config.yaml
num_attention_heads: 6
hidden_act: "tanh_gelu"
init_std_o: 0.0
warmup_steps: 200
max_seq_len: 1024
dataset: "wikipedia_en"
Each number is 128 + 32 x the weight over its row's rms, rounded and kept within 0 to 255. Layers, rows and columns count from 0. Numbers have three digits each. The size before them is the row's rms in percent of the matrix's.

# up: layer 5 MLP up, 2304x576, rms 0.0897, rows 1726-1794, columns 480-575
# down: layer 5 MLP down (transposed), 2304x576, rms 0.0435, rows 1726-1794, columns 480-575
up1726 096:105137107096080169110105143166123089168112132140109131147118200085156136144143109088109097114100117138124142101069081200150146177129095107168169078154123139121072105097142107148066120137081146050121058139123179110129122096096143097102108122133142112170068129138166116057129097059094118098
down1726 092:140132133192167132141111117113133108087157150089135135135146088111060089107041142117154090134090092112102186134139131146134132108164099145138048150116101164153150153096081117148149182124201071144152177081156123115094080103108097144137142211203131152080104159167098133147059131110102160097
up1727 094:122139075134184118070125157149154099114148120201132062116130141112109153122156106107137153105122106178148184122108165113132118119112157125156147084124101095178152111101176138108169073134092114145104136139142123094086118122091148150095135114162098134093106137149131151133108125124084082119
down1727 096:161159122160111099082073122166066119124127115058077176136080112125153144201104112106187143141123124138094134092123110108175177149151094079058164083119140112138153144066078152065108187159091076100090084197132131150148097092133097160104073106102174132146214191110073141119099168113132145101
up1728 106:207149129133064168105078086094085141105108132152160189206075113108127145164160150129150149132106096117170128167112125051165115081161112094143150138128115142179095092170115119113156124127104138104115116121082134087071092132120168066084138104134162116151156135122191126156134093115132062060
down1728 106:136121125126097084080124156123068115231114102161137141132160095072184124096166174074158148121094100143128201168171139167147098111140104141101131123077130097159116134149136104100134139101155086132140100091082081118121148177135143131119106101167177156140160087156124159147149150102162094180
up1729 102:112156168156155130120132125098165071070161148189160092098154085068106125164137126086134092106118157138131116156121099139159127149093093096129077127187096134142086160146115105126084120078143149197129136146182093204143187094152117151112152155177121154142142134165139114073117084174123183153
down1729 103:161171158114104100126136081131106152159119129126110108128093183128112157137113146165087160143052143104132120093069157109192115118161125156108116162135069092135095067150099112145189103093145115131177132108134126200123147134081105102189182133154104089039124094108121090102067126110044187138
up1730 094:136126075122165146143137125147110163094147184107144120139122179149065147202113203114110130180103092184143091165101109172125127165148108143117129113108160122192145188171107099172142176144158190118196187171103123177108092188140137131186081117081138110083131134152109136078137129084113150175
down1730 094:137155150110183132106158133155141139109134164122123101129096172114122082090066117161184153166111109133076140065181101144145175137152149143098135109102160118099103132138100125120145097176105113128156158119062107083151087210145100114110119138132092095111123136149143132140126099140128090132
up1731 103:135104204141076156128123118115116115124242092198153058139120108157144084188129142148141162116121202128125135201125102133151145141113141152175128132122093140115167079098163150138181135125151144132141146087153107126107157135135120144091079093099115095106153099168087103156117195114219115187
down1731 103:080132098188190156114087130151148103108152140133098133080130155156189158126124099117120148108118124154142159104088106134104121081128133099093120050160122101164120160106140093180169120135133098104136141085088093180156171046122103132038105113124094166130118159141109095153172104044195094146
up1732 097:095095091090130138159161077049089130137111128158155158122083160133043145196116198122138157069133158138158067042150145132164097150161135105102166113165132129163125092156163161112123145114129124157106211173113100146113192171126117136117095105110143090122189150129067096131125180220135170149
down1732 101:124182165134181123119129139071088133175133146107159102147084120093163136105129160127187134100148143107144129124143126163151113093144154089163119155091112157079116105112098092126110097140130147123115091132134145098148170136132109089128116103110069159088117074110141124117156158120189136092
up1733 100:162104118139090191187146093245150115134141148099129040159120145071131140124091123163199069109136087178173066051121147113119126144123171118142139176149119101175153072077117150100159161107119131132095138077146122120105109150127142119145174144119199120178152151101139100139131160124118192149
down1733 099:114134100129144110141105101143090106186186139091181150160163095038165092106128160115170154140186178157104122137118117123164075136144178124119042094140100198147089180102087160123089118148126129130148090095113127122155125150129156109090114144135154094143098158178110119116094141141147107157
up1734 098:102092112139110043166105157165163152115099166029106068049042179098157145116133083143152138146123110169134159075119135159121143158165165152122086151102053126154151122154107128118147062126094126160133142091165121128074095076061168183107114152103064087157122193153092081088104129149056139122
down1734 100:162159123126142147181108107111131119098139103162112081112122051103098116137143133094111130133115133073095136123142119167110107124200195116121201105181135106108119118110135083125086115125123116169141133067108185110161118148108157163078133123107124163081123116128122113134128131104101123160
up1735 098:073067170104176088123177184068117156132185130128145138132115170085148136158091112150115145131120147152122177160097121129122119144138176153124165086137132121090117188160141090191159112095124085115116158082140087141146096089127151113110130117177135099149132101083111082162105111177122102160
down1735 094:110108148131118076135118122151092114091093110140128110145118110172145194139111151114135123164164138107167183116093133148125146124138119140178147145134103137153073154126141138151164155167088138077109142159011116131102120137118165061122131168095134105125153116116110116176140159091122164103
up1736 097:114113132095075074148086112144126172134109112109121115082154120101139110126176136118164136161097125113142130105177141079118172114104106165057127096111145130121174118126047123149103138154118110036128130110103139148108215130143117141129164070199161117091091118133179117128171189121163101131
down1736 094:174145146125143180091112184129144125122112126132123142179129064128116092107111105162149127118112126095113156158052132132085131117121074128106153037183104089138135157123117094123142141122134104114092121102152179157115147092168084218119054127183149119083139077099117146088075080145093130125
up1737 100:153123107152077195064160147159160108089131158179128194073131108120137092117130128132142137195192155120103129118135133102149103129098173133146103104067175132112133148125118157130102109155133148137138162089088111092098178186095159099174160104184121112156141088153100023081153163131102144116
down1737 103:199118086123132138106145087060109160094129170111101128130093131128077183160173167143188065147086136197119172156047091129182097116106141119160098148143109146075085086179155156086143154169149130108133077156139056110186171185123136100087111100144132123092156172098141090086116129139105121113
up1738 102:154148137095091210068155141104106135119091138093091074115120169105153102141201149145165125092208082106079077095102100139126083099112148112126099110099119155088142123165158089111070119092182155091140124102146110081119108172083177167151133148139094113148093083147145145130109157154115173161
down1738 101:110077098136106149156162081122063176165133173094151146139111130134151106134127180095126100154139105190114121039101128136104104181153163118138178166108086108059147179087116176173145081110146139116136121135093137127103131103124123162106109146088064138148110135148118130170085134121158164151
up1739 104:133162187137093131119128139105126165168111168117174170103113122112166125161109170093116150185136161119176095107163150106078115121082058114130176058092148143136114115077158154119142168170137097085148090177129106111091083090110124130170114088121129153177095130137173167139102107157095115092
down1739 106:206088172109096105098131144159189119117075088123132107110164113118177144158156109121146096137118131147111148085160156201144112148079183168104085133115145107115146134170054129087109128094115153129084150121145129103084214168157144123123116164096120181143125134145117115115144155136123059105
up1740 107:177129135161118166124156139087074114085130096192102154131104111198109074143118117154137100237135120124149142129072151117160158148093121139164171091101137146110097141107147184119143171134115078125155092118117114162139132109130132143095160194093115158204148204154124138143151172040095202146
down1740 108:131127102136156185123153124148093174127137160127069157174148151073129182112116109167074135168124162127152167120156108161100097113127135122146095143024102125132073120136131143082121179096078113117124104124136098085143160119141126087158171157141125136138121112073143157120070133146085082097
up1741 100:111149149146114101170109094111097096130113070113096175106089096143163119072100123136136110179143099181116089126119168135100141101132097112134144127103111127101125109075070134104126142118130063136164177087156166129136108132125106110091160175117108126095116158124083090107097098098134124132
down1741 099:146119129168163143150153132155102105133082099113139130141109085173119146165142079144112174082081145096156102119146154091111164094089148104099126162095138100123091172123162109106118086080063143119129058159075191148132104082136132129147138125145142130124122122134153099068154138141080146174
up1742 102:158123144131170159118120100139150158102135214103087157141156088117088127077134171189111097132141104119097172126120139163073146134161111230170109073161124123104127123168113087146121141126166172121098135095144084143053179113125157124137142099127095122105104118112204093199072125169084080132
down1742 098:122115128124109111090166111130178174160108030133091132099140108145097120122125126138084144165130161114083154150153135116161101111119165151144162167096132171138116116130162130130159146115124103164176163196082105137051096124164126095131087156149139147161131161074141134078184120110094124155
up1743 101:209154089149142144136139099091145125126129194150128152167154099180111137088137100103137185175101111136134140103092144139148137107134108191111204133112139140193110153095114116148151111106112202105076165101121108122107097070148130165135172110183120103163176118195139157104129102162137144136
down1743 096:098096151117123068115148111120105166121157131131157104080124127098106129159164129117143089088109188162158171111142145047201146146080105173113100178100176138136069146143192142118104218112113132122126092055131123067095141092095132144174142123176169141105122098066167143141122087160116148112
up1744 103:125086152100127075132073147081135129117144111095099117092166100114121140106164167201094119118161103159143117128101130092115153076165140131158148125135072093112152192128147088127059100172082119100125148131078057144113135136144157178128170152154119119162174096121074152071181144170146146121
down1744 110:110135127181131116079148140144119130125137054079139072145109160107092095100115131096109102104068126124053130097160151110090126124117189089119134150124158134120137164084167161084119118147162155156184161163116118160153154175186178157063128145106171134129150195153115158109173112140120137168
up1745 098:125028108157075119130144194105190145134123113102084108131158105157123097110141105064138160082191055122095177137140176115097100090058141116126094113149137114158112107108102110159116174102109136115104091122045102075144148112152124138121140114094122114109100148139139140177061150193111186104
down1745 096:149129107111098094060145123101159178110107104122175114133130082118146092094129141131133107114119142076160145093163080170124128123077125191137119077060134130088114114191108092097172107125112148191215079122097160168167103121166156170141118089121138175184121096115140188085114130091120141123
up1746 102:096135119173174104115136166076119093169122077120170109082114078153126072141113090135106124171077138139177150173121127117139064113091115116143156131057094068084154146145124166062119123118066079138107164172164168116094129146097101188124069164076102164125107122163098126127149084135147129116
down1746 103:117117133128080078081160110093118164128101165184100164053130100158184150129106090152129139106124093126119133082130130109124154097125113106151089118147113145078067154113178110139161127152141083131143119159109076179184065088212139100143118151152101117167121046134136074132133160106136137094
up1747 089:168129184139151144093168063094120116161143097085086099119175157076161165113108135103094081157136101149166094152109140117135101160124159160171097143151132157089134132068152117141150094068148162136123113150137079091059160171169168161138105130144142101181125100127136088094173132090162133145
down1747 076:146114109140122147113112176138108156126051170133145178093093159164093096180158162130145120118138161156082143149095141144152136158120132098125128172172118072138159131113151169121145193082134094102095115055109109101198130099087112125114133114096091122096106160091109129158106173162089132081
up1748 105:108144108153066153135137142128049096089147115115166115124126206132101174113131140167058149150095153139073131100130148154175143116131077135149113113156098087113057148087137174166089151130128120112096156183095077139118168187128156102161141163130092161122129112139116123112145171135095150145
down1748 105:100104070204147146141111144094063092178174065149165107132075149087136139159123168203123133103107153136138097136147143152152167085130156120125081145125110185108125118102095123066129097117177154069077111176111088080087152163110108123097131123104118117131083084136171106148167130110152103096
up1749 099:084186099172116162086166092106210093107099106138152102094093074098165140135154161155175123078159131095158103085111166114135106108083069146153121092139149162135138116143095126141175101100137110155143094158176093134113070109093065144136134094142169130134098093088134093187184165158149149071
down1749 096:129128091105160197176134103123085128121119134109154121145182135093182093149075143158125079126071143112085083165123062117131121101164139136121123097094072143077206170120083144175123178131131114162083111171115144090108154103164075142133157168132137129061119052108047172088103091109115181149
up1750 100:146109102158083103119073133215160084124119127103116154120134122078088121187161075179123116091153120204100124087112156103133154175151114130088089132119167114114105105116154218132089100138179164179112109081116179097139130144083127119146100178147164161099138154148122117143110112141136097121
down1750 096:125120067172107116143106111089135160144172152116059109125144109146089136061072120114150140121116103127134116125169161144108189123054103164107119093115084093162113128056055166115107165160099144115128124115111079121112154169156141110183129138128104123098202094144144161085114096181124145084
up1751 094:167158118179164134141066091086124139093153104136116174086144118106119154128145109096119102164162108111150088100107088110197090123087089102098099119086105109131129132098140155180088061155094128108071157111154110153078149098131108146155173142156079092128162150125140185102168126137095120113
down1751 095:082111068118150152214144082135114164142124172115105241133103122178093175065196114111104156156151089097118121081167148168103170160169122122132149155159145130121126135129106114193126164130125157098121105117119135117186098099153000105147113136140108110121152084155164167153087142157146172074
up1752 098:115121097147097158144115101148123173105167118104157147076186161076110129117108143169106119105113144081102124134140152163046115034208109062081147134139064187160125143058075139079121165068111127149147175136134098121097146116133113107162133157129144116117092094123125083082123140137155157134
down1752 101:114160135097168099077151187158135099113145203175190131108136075166187123176093121133172073137193121116140143113093117103128093143123113125112165140114103168125130120121158164105127086174122116115130142114076139124142108114183146166156164133120128202154138184137072159152125097112103186108
up1753 102:126131114143134129069086197147136116129121081117164116145132159155082206136121108139140110156162118200113109109159102093174196165140143119158086117143115104127148109166090157157093133159129171101175091146110061135165169097162158095133149180094048165109201077118132163083093141124122120163
down1753 103:092106125171159152148144094135095098158194120114016140118130161187097155066085088095166098114131155112073137153153139102121125143105068143021146137132099181100159120107106154090131121085110159132103140159081170173129162160107085128161103088135167180102136134098116139124148130160143128105
up1754 100:109114177107079118091153124115118140129164075128134156106132107074144149138145128138128084079183164124115140149141163083134082101173136120099168111169086141105188103130155093156088160175066162128113095154100100089192140159122144110165139165147160131115140098105162108101111142116140116068
down1754 100:191150160181117146089157104138146175178123145116080136122071107109175147146170096128108137117190132059123131112124168087109144079123139172129147100047148097151134097110129141149155175170151132098115124085134115107110128147069129118113122101107094137092104185103099109145204119092154125082
up1755 100:144118156070169157139130103102158159110113137075136112175130103209103113166110152108112135104145189094149158196083068153048151115184099103098139087112096139096148172178149133135178104150127144103082105131206130137080152123108157151144074129115129078146121171137165059133180115144176097085
down1755 098:099140121107124162103081076086139157109177114150137099073125116147072075158103124105110127128097164134113142190096091113152088103117101151124077119119167198112144075157049099143121154109133138128166116101135110139125132129174129125201156211106112193071178089113107146170169134129058122136
up1756 101:089104150167145148131096137110135176144140087096097144091085129136128141057129163107170119111195136096114156122096146143108129116142147129128086148072165120142136077118133118184116159142189094121114137110110166088161149102142081166059121145085119132178088156110152163109159169172151092165
down1756 097:168097162152155112139124145058097123114145120099101146081127133192159074171152166169101106139058146110163149126136104151166100136182102151162129123153118162155099127118153158067093141129126147150150164172114167158114074091095110095039119102151089129173151048135115170118144091146170153111
up1757 103:173144135075197095161093117136108203110111094159188135134128156102081129137130106161147156104156093126122155123081078152121145132139127163176144100144099169156082148079103105148121135184140124099144153098202117096136107089124177114110178121087119109084120157129099153155128154112125177104
down1757 103:217131154156150086192160135142094134096107130152141086164150081131148103232112107168175135163110146130160116159157126125138133112109162184143114174049083152080152140113163104118161117118155092087135115172062148148212191122139179101115104100145092163132113168153168074110162170126093082124
up1758 099:126106107082114050108156114059181092112125086097123142143108145112139155129150118133151077169122141123142127125078132172168107139130058179209110146138159155165078132150166110155170139175155156089099107149168133117099150139096088161147153171158166076139108091113112181049163125091142078213
down1758 096:120103131129075121126151140085116148094135160066101125120106107164115133102124104176092106137148092120115096114132126120175118129104097122108135183141166114101124144109097071135120126165104090106102123083190100080137126170160152175098100131198091161161095116136144144133134101173149214182
up1759 099:189214140148136137148160138123110120135105143105114110162133096152164110194120174069138142154091116127185088117138126190152158165106155117143150134150128105152106108117201150140154053141131161193127082142131142129105081085201147112095138080157156170092111156126120119070119117152144129089
down1759 100:123175148133114088132149141164164186055086166045135139146081114114162130090083165137156100106159082130153171143123092113168069070100093159091066043146076158150155169152172181134127157049192137113135146122117154126130109124108153143158114109172087136096134168134133124193115166121124153158
up1760 103:140194143131126142175090150112137059132100146198176079143147076193071128188079073146115123116132128104087078117116168116157128128112147083135129124138151121138154089122142115158148088098122131100036144152129145155135140069163109128162160112064106081173167137151166163116129086142108094122
down1760 103:115149163138095137123109141147132078129207123145169160130165154153142154159105169138117084094096105175135160149119142134149145146099126069130101098154147131070060120144101132117091117123148128144060114127150149176135167105113120110065156156115200130051177126110147150130123172106115148134
up1761 103:122139127118115096133156081174159104139126134102115082096093124107084080170086118118098158105203089157088115130154087186114160159169096100160092151118085191125130118151142130149067164145103123095105162146137104077147170182141152070167100123134111130152204131112090184099179126133090154184
down1761 104:127133132149114171174084147136087172141147109155092110163114176141153154154121142134123103068132135162189129161125114104114130096128146120137119153114171068076153095090123137182055099128129125117064110082137112134155142087083125138189171098145162119069139134160117131154093104164101171197
up1762 105:175089093167202098147135135152129158105045130148122104113098156163122158132104181126143145124138106098124102105133140076123148103185111094116114171089097152181124111127185182151136174087129094098088140077103142131133112096162146123128104130105091118085129153066127119093125182113094140124
down1762 109:138153085091137096107096102089115139153152133170151122155129135092103105136068112089166169152103163112138111126168154185127127069104107150134128088135126110158135129147096150163130084065120139151171098134066141156136073093084115192085164117124094173138139117084149120149103111154089133155
up1763 100:157112128112150065193112138104167084170142090147080093110071102128121125169113129107117147124155092140167068138137120054207122155156171153147126157135138096134128106144088141164100046120142147164097105118110134171078143132107083085117073128125185107125070134068099171097043106159091103116
down1763 096:123127124033114070135108130103106120130141177140107139126175098143112126059132211099144108113141150152126171140146135156103057091145064158151119201115147153141123153126110129095161143121141164103134084112172178173071162142162082146128098183141124106167131104163172093130122151133165111152
up1764 106:099179207133089093067115134185100092136150112115095085130134120146169117106109160176149168068152074158164110190145099140079085145133107158183133137073113151148072156044148126119110113067118169141132139143139146121101061139146177114165136129076125142141133095126116100132124214154131078122
down1764 099:148145129124150182135195118138128101082152113088125122028135185125090152022077136190074165135138148155133143147139102104186071150150128156114191099127106158161124158103142123124128133086146119080122145094109120095187168125056116117111081189159099105130161135128094119106143060147094098153
up1765 095:189166117100166165121137122170115111121092072127082079179161144159097120110114131094174103103150107158088089110107162169144092120107197103102112127123146152157128112173204090074110127128131137146096114110153187122084093158106089096108152144142103137106102113091114136132138147188130156100
down1765 098:178171125091139085133111172121081159166186094132087096055067086109085102156108166099142189064071130060150088126128108134155167139101135189131149111102099147148188166197145136162118167161128123105114144116149123133142070103104179123143158159100058153181130157112090113101182159088126127174
up1766 101:096138134107091147164166159141159073139128131112133128112118114183202167131120109146113124113072179165146094118113126104165085162121089129123117121094131141085119137126131139093142097093146108139127098092148143110132121171143185087106128170136136137132143178131127180134136146082143072093
down1766 097:167149085081073168122138128171135134084143125123079136117162136070131117122085090148116144146157131182155095171151087178138093179145123096113134186100079114134157117193112118176090141132101164138121178117053122199128117106109168184145107137074152108130109113145058089110122166157111145160
up1767 089:135094163152115150105133127147166145166129162149144188165110160136178151192152127133166115070139082105140074081178122112109175146138137115165075175149121101133128118129102096158189106162156156129136159106107112105078124106123145114135118120115105176141188135125141220143148188091196135134
down1767 091:073121122100136064142178130104168132173126146118186193169107122162083068097120113082172104169090139121086151119137089161089101118146067141029097085091137134126142157108124169072166156122128117190125151133136178073111126179109162205136182100124128119127111111141178094162087133123089168098
up1768 099:158179191107119196102144137141100049130079105176163130097146160163143170141130148185125154066147109103147177103124199092074106082134140110132060077064123133102133150129159097146134145165093137185078150194122117106156090158118124191093135170143196103131110083129173160189112200104145153082
down1768 094:095108170110149113119186134145116169130096133150131192245150141134101200167106157106108124139195110154131154210107105069071149116076084089175086127079146161105119120096158139079138081084136170176156103171106125066109113142070080107090140175110102113133138079109107116090101126138076112164
up1769 093:115086141177110107130059126188171026110107135124122098087133177089179100075106139125115151108112118092083075067146156075128040135125122159161084130125152097159132144103151177143116123167109144094172157100130107096113160114179162156126180105160175122118117139118148113102126118113180167121
down1769 091:114193136125138129117070072131110129119146174108107105158158154188092094137104160121141140104159126109106107141195152178125158131129142114115176142142134160043112088137129086096108096095127129133133064108104176134107157128138134137119072130076143126163108085198103147152126109116144067146
up1770 104:126081126134100123197130111163162112161112064106115093122080176148108167191149153197127118116143055144156205102147158168114142107101117154139145122110084065153152156119125205115160117135193169126094125149115154092142125110108118173097117136105135087144156092134124109152119189145135145051
down1770 092:147113144100125070135120137087108129105125135137132098129098124145118108133133086104092140084132197212122116127073095130080132088052107182145076143112161145121126177180128132144150141133092128125162115070192094154182137150119117128142187076121166057133162068102148094096177105136114065134
up1771 103:177111077120106123194133167148084144133060201062132154089152122077155176079082170141121147131126126099136104065177085108052118135106132146111179145091116090103138138183135127121094082102160092135114121055090119125040144103131150106093128113137139178082135094149092135157122148139145103127
down1771 101:173144161136111140160106133152069123161111115090151147133136164119147135123158145143132138155114068146119178143130086105075081162071136127203077173166188141104089129200088172107157144141082108139171174159160131127143149121081110119136166155197111150119095135185131053152117178138110119091
up1772 101:193143114162118178091143156140175105112134138171130196156111125104249110163086140150098106136091167108179149112105140093090159089147071092113063094118127132145145094134154110105094079113126193126096166124091166207116133137149163070165174152126169124116151111103133108065119148117114100148
down1772 098:132139173161157121132096143128149161161198155110123129148137072107186116111135138162112145112115145100113109183185096146131136099176151098162101094104099122131147124148093137137179081108123141154151112082137034093131105152103129125077152167161165128129111173136122114133124180088066139145
up1773 095:141131130110062111154148171173114113144083100095130105127103111154123167161132105132107125148110131159181150113123094114085122192163156141129149185119092059160053135172147137118118133143139119117126134064077143171125165146130127150097125185160171102089154076150170123098136122165149088141
down1773 097:114142144168114132137144147189085132146121167117161160142120173077170139145187101133107122132137146193058096167120085115185169138159157129141113147091077137131124165139147091122134089138111121182138193135193074070136174124161127088148112117105176122158118115116108136118109150141097129152
up1774 104:149162056178153171118116108169174124113156111132087137124153078136101104148092143085079139166098131125143148127023146151172090155146130086150093151114099152145101147073142113153104097118186096127112087181167078164072166168131126064152127138149177080166084131160107126093159122155129094244
down1774 101:077101148175157141141130092077134135116174201161174114093057096111142192090118186113124127139178137147128125142151149139143143136103110123145150121159105151156099091156126148144100123120040199115156105100184104185148118171172164124169147148140130107117108123092151146118103089159121129108
up1775 097:155124068137110132191105108146164147089112146077135125136125135135160109126136094140110158154129162130188064106071128119128079088169067099119126133142128126166164114116187163164113142143152119124097144110106134126130140092143163120178084112107161107168097132088097153073098135156100106140
down1775 093:142137133113041122120131121100131183120167154121168234100159115101156144106116143090139073136115175177141084133158167168119112132116103150194126183099074095052151097099106130117065120160115131067131170178133074159112161148112167110113163091131131091128136118108161103145114142145095154125
up1776 097:152132181151094105171129150125116134123079113155150144109088119096178193154135179128108066119134089167129151087125125113164168182100091112172100138134115109081169078157166142144134121154129080122179108181179132166094137175158121107131147161147120138180107212125098108130116109157148092147
down1776 095:132086188125122134113107131133151107133140129057126124115130159187097103139108157104098160151144173176172132159143130078160116093188141115104122132159072121084122166111092117146095163134176024173127113117138121119162135107164117158121109148154108089120105070097101155083200128138132173137
up1777 109:082167140172154196119125143125150137109166118148154098119122179124101131063184128079144169100154147148180123147090112128117087154168165105185160089161133099136133151123093109101100158098129083092182098125177126148075164077179117038167141145134149126085150063139095114089157148134132178140
down1777 104:145142090168149077092092158089172088103149132100185092132117188143120161127156133140166146162148131141149098175080109084135150136149143124141113140210143170084127097143141041131117149143087144168151096167134116195168094136158118075141130129145128069138078216132118163142144156136103184125
up1778 095:106127119109154123199094108104119156124104154104076173118174112104112142111123076120170112112190136150115096111107199130096091089189081085143128137152100133140092167068127134160163105184131119121115128148060144085134134127150118116096175122184122099165086028124118076136157160093114089152
down1778 087:132156143120147102103169158104155058151122174092087166165143144155066096168156094146109163099121131147157151135068172152191138077090082111112164116107103151114133087197121100131095083126141082162151160114093124126171250149153126088093114080146102136106156071120114153115094172114067095176
up1779 099:101120170141097123160120149098140160084178085108092111128123133130159123116110110147142115202128164085131136131123097150138165075136127101138098097157135161129115111102115127118127126122158177085101101151125159051146108114111131091133152113101105103147100129089163078096163138116183127189
down1779 100:085099134160166126113127085147159139161142112107093070116111116093092129159129086121116173137122135130076069150116118083121123166167078166123082154077090112146113140115058151111131096185140071158204119170106146112171118116150110126159101127091112073115145146160140078064152130093134175078
up1780 095:134115081103116119127152146097089094144128105076092146076134123144140117166170082195188106133199150142123164138134152106120134098133222163134105116049151136087100117105141138150100142149116085124118128104143181090094130139142117161126134145133102125158120134167086135146177175158169118127
down1780 093:129155158080173133152115144129187135176072087140091207172097169118117156107088145159138207134161134159157126127134084167145127147140095084108140161151142120166095133108147100105139176090118140093155138133105101148100138147081078144184137141191114094160134117128091149076107112083095201079
up1781 093:140127132093142134142158149110212179188103136157105131152087087124084155148139059193161156146173131118158143116072088110123114107122147151111150129121082108108117147158074116166144124198143126103109175142185131168099136074156094094141101127154102065180083128094155086142116088119157123078
down1781 093:107079123102073106168161132109153046163066134150142108077135129080117118105103086155121119213159167158102122117119118023065176172109098158164099142189114143125111141115152113112176188137096105103122144123151130144124106120063168147123099138182116141125135156138137136114155120109175102095
up1782 098:137147094084117144147168116113176127109138089098151132108135106128068157118144131169088134134138147112173110151141197140134104136106158162115124098120151065102125177091108140088081166136103100130103141136083148108073153146143148090158123130113093185149160083127142097114123089088131087128
down1782 100:133120122238190114110161105069117151146120126151119143175162132135062141165115097152097153124065142129143119148119083120130117178161149101062096090101113181161102148096130160147149164130154135125090097135096111147088105079116115135141071151138194079170149051166132111134092136110131138112
up1783 096:159133202130140173159130108169091091131124136085109078104155126125169129079130158095122104139148107093184166143102126175095086101161120140146067152159123120123093147113224154131133125142063111145106184097158129200154100126139144187119142130149082121142113159085093175143179082058133114171
down1783 097:104183158155104145100183095122124063101159095121142072136070129154127179139186134119140110128102118178104139119159108144098153131124153121157130120099105190123108158150139134119114126165144147123088146110120138213130122218117121109164165157124184117065120176111115151085068142052072104163
up1784 100:164129065157118146123132113106123093079127198147126190101115165072094151125171151137152098101109128140082130085163156099112126087140148131126124110138110111160176121120138131166087099118125153065147166158178107085120085148175137209118123162113155151173126135121112147142112218145150133135
down1784 102:065163133133206116180106114127157123076112097118145099186181164159151176155125118169114153139091126169125168120163137047105131068039171078115141094203145108133073074146120114172169116131138195129132128169140120089123116076094107171146087083135142103113128098153147116134133119165090142078
up1785 096:123080176124121171162158205155123114109110112178134131125161099081145151061187135155130157208100093107170181088146176074086157106131186129091098110129152120095120146116113100168109153180129141127118108200161140149110086102149133144134156126159150153151147201079111078093164087104151138125
down1785 095:145190089144117090078118135133160161085111158141133137122130106209140126201083162150162093113112075140146133093136152109165095130153133127148134093101103188168155124105129084098103156146143140161119114093101133125122135104128048167169110156133126118109145126180149106085142040161204103113
up1786 099:077101111131170144103166177077132121099138164151149106139132115148172094108111163138135118151108089135072145192095136152163103127101128105155082158151117180140156155143172144093156073037136159116154151158164070162112091118115145174045141116161159090181118166138092091092146099156190132111
down1786 097:154151131138170148176106124069089178118154092096147109087156192113141163164128098110149154101129126164154128149100145147153127100136126123126162150117145149140088121184067101118166163164130186175149189099106131147150159133176140141170120140102125163094121165132159173146085210063120077120
up1787 100:156137126139164118173101173162198128142158126155105146161134151092093124179138149116154140104152122143163153106134163214126118171102137115140147108158119097119074121082146171178177146184147151103118147115088078133084172131146095074183119101146185142139140109168110138154120208093118089118
down1787 094:160098155134154122132098114143128104061137092180139106144095147132154160076135092101081135140119198142104120097160088144160091152132163176120182102095097135111109112168125107150134119096121086103106077119137141075170114096115111139135076161131100144093151146092160108110109135059137111084
up1788 098:181121146115103099120148150109183137146148182173088107122201110144175077087107099156138177116148078159092138142143125176115049168111142164155165093179088152071163145131134146107174106066111152197114141172118109121123191180141126090133103160094062145160124082114082138176071148167117139123
down1788 093:140124149133153138154144079127145186154113108115141118091115115114164124142146117106096119141091220174167141084104110107180077145140128135121089132147154108172149152124195165145124195210159031124132157102109140122108101086114094128199108066166129087088087128117174220105136143137139122199
up1789 099:152159181143112122159115157227216087086108083111147118133115148124135111129180147052111169148135098135193101153083071153136149157150089112146169119137105146108121157104133114118096114171164153096181074093091136167082110149128142102130130138172153182118142105158161118139167111149094112126
down1789 094:202165094148110112093081076131210090164110088074130145090157109110082141124113113135131169108098062147108118112155139157085107142129109162194080139104170136099088056097153116108163151147107139107198107125125103166195126102104120146105140141164150154090119131077113181081143103142139128082
up1790 096:083130151117115172124093149118136069072109153039105144161095187082132132134126179125090062098164081095080091125111128074115127143152113083109118144118086154131220127114137088140145110094149101118119216116180145140092161087166091163070147154126119074161103108168133095142128129084157120158
down1790 096:112117133103115116127098121128060142142125165131114121093146086133189093104177146085109130090121138124174150127127102158150045150180134126085128110049117102168051153173100139151090128118158168175116129158108130102096135145148181103129176137146140159137107165123060126152132117152141114076
up1791 109:119103151121114076094123133173119137156193084137141088108086150145114113168107056071063125077116178169105079067121132125140077121094136151148093175141166125153164134117079149165156140132145117156193111143153143121106101153118102136117156097133111128152112087109140077133201124125138128192
down1791 107:115122110109097112114120111175127124057103125131119103112057101069115075105168133128141147123060131126143100140124148115126138162169140105139084188121081135138075118158095146123140143123159082086138111088137058096138166131120107114118133142093132135125147209135095140089144173159087133156
up1792 102:089144106137117166133106115123108115159149044171090129132143112172122178121082114171132128139147118150099122128100126117169105140160163115126165157102167168139071086154070146142096187106175078186142177084105152148121147163145176082112084088061136142133152135177114145106100046084114121099
down1792 098:136121113109122121135104073147181104137148139163103119177051101029128161149185102121086150185139096085126130172135124132089158056147093160120113089166082209125118121094110122161108109157178148111159070148114151133135158208120144113098122126101129142157118119131169128165162096169157125114
up1793 103:143151134184093104185130129198191102159126115093110115110136095133092078126142100144101093142096074092117128128136113114103133094128143129145105150124161105147149204153142095117138154144148082110123124126150140113160135121149130175122119148106094105149077115121183091169110108120137107132
down1793 108:108197115201122159112125101079196165096115135080169058168115102145136097149122154078086142133106139120132134047206134123111186101146172150097119124159168130103087128098115071146170093181145144141079085086148073122134138108140144119117064051113116164130157120027086131144095158103096084166
up1794 099:168159129095116093105143052137090159215137159113134146113150090161151111101188127124130165122096148116166069141097127131106114133139143122103121160089119090115155161144108135160094111121121185136092139064123164122146188102124096106173167168151097143194131131130137169183124154178168102069
down1794 104:108087099156138138079149150228127081142111072137176106149082088143134104145165086146177173117149152046079089196083096139153110093149068129099143062154151083113203129154125091148121152139123144125094140144134138138140087108141097200126120147156124155118093145124115165115151111110117189137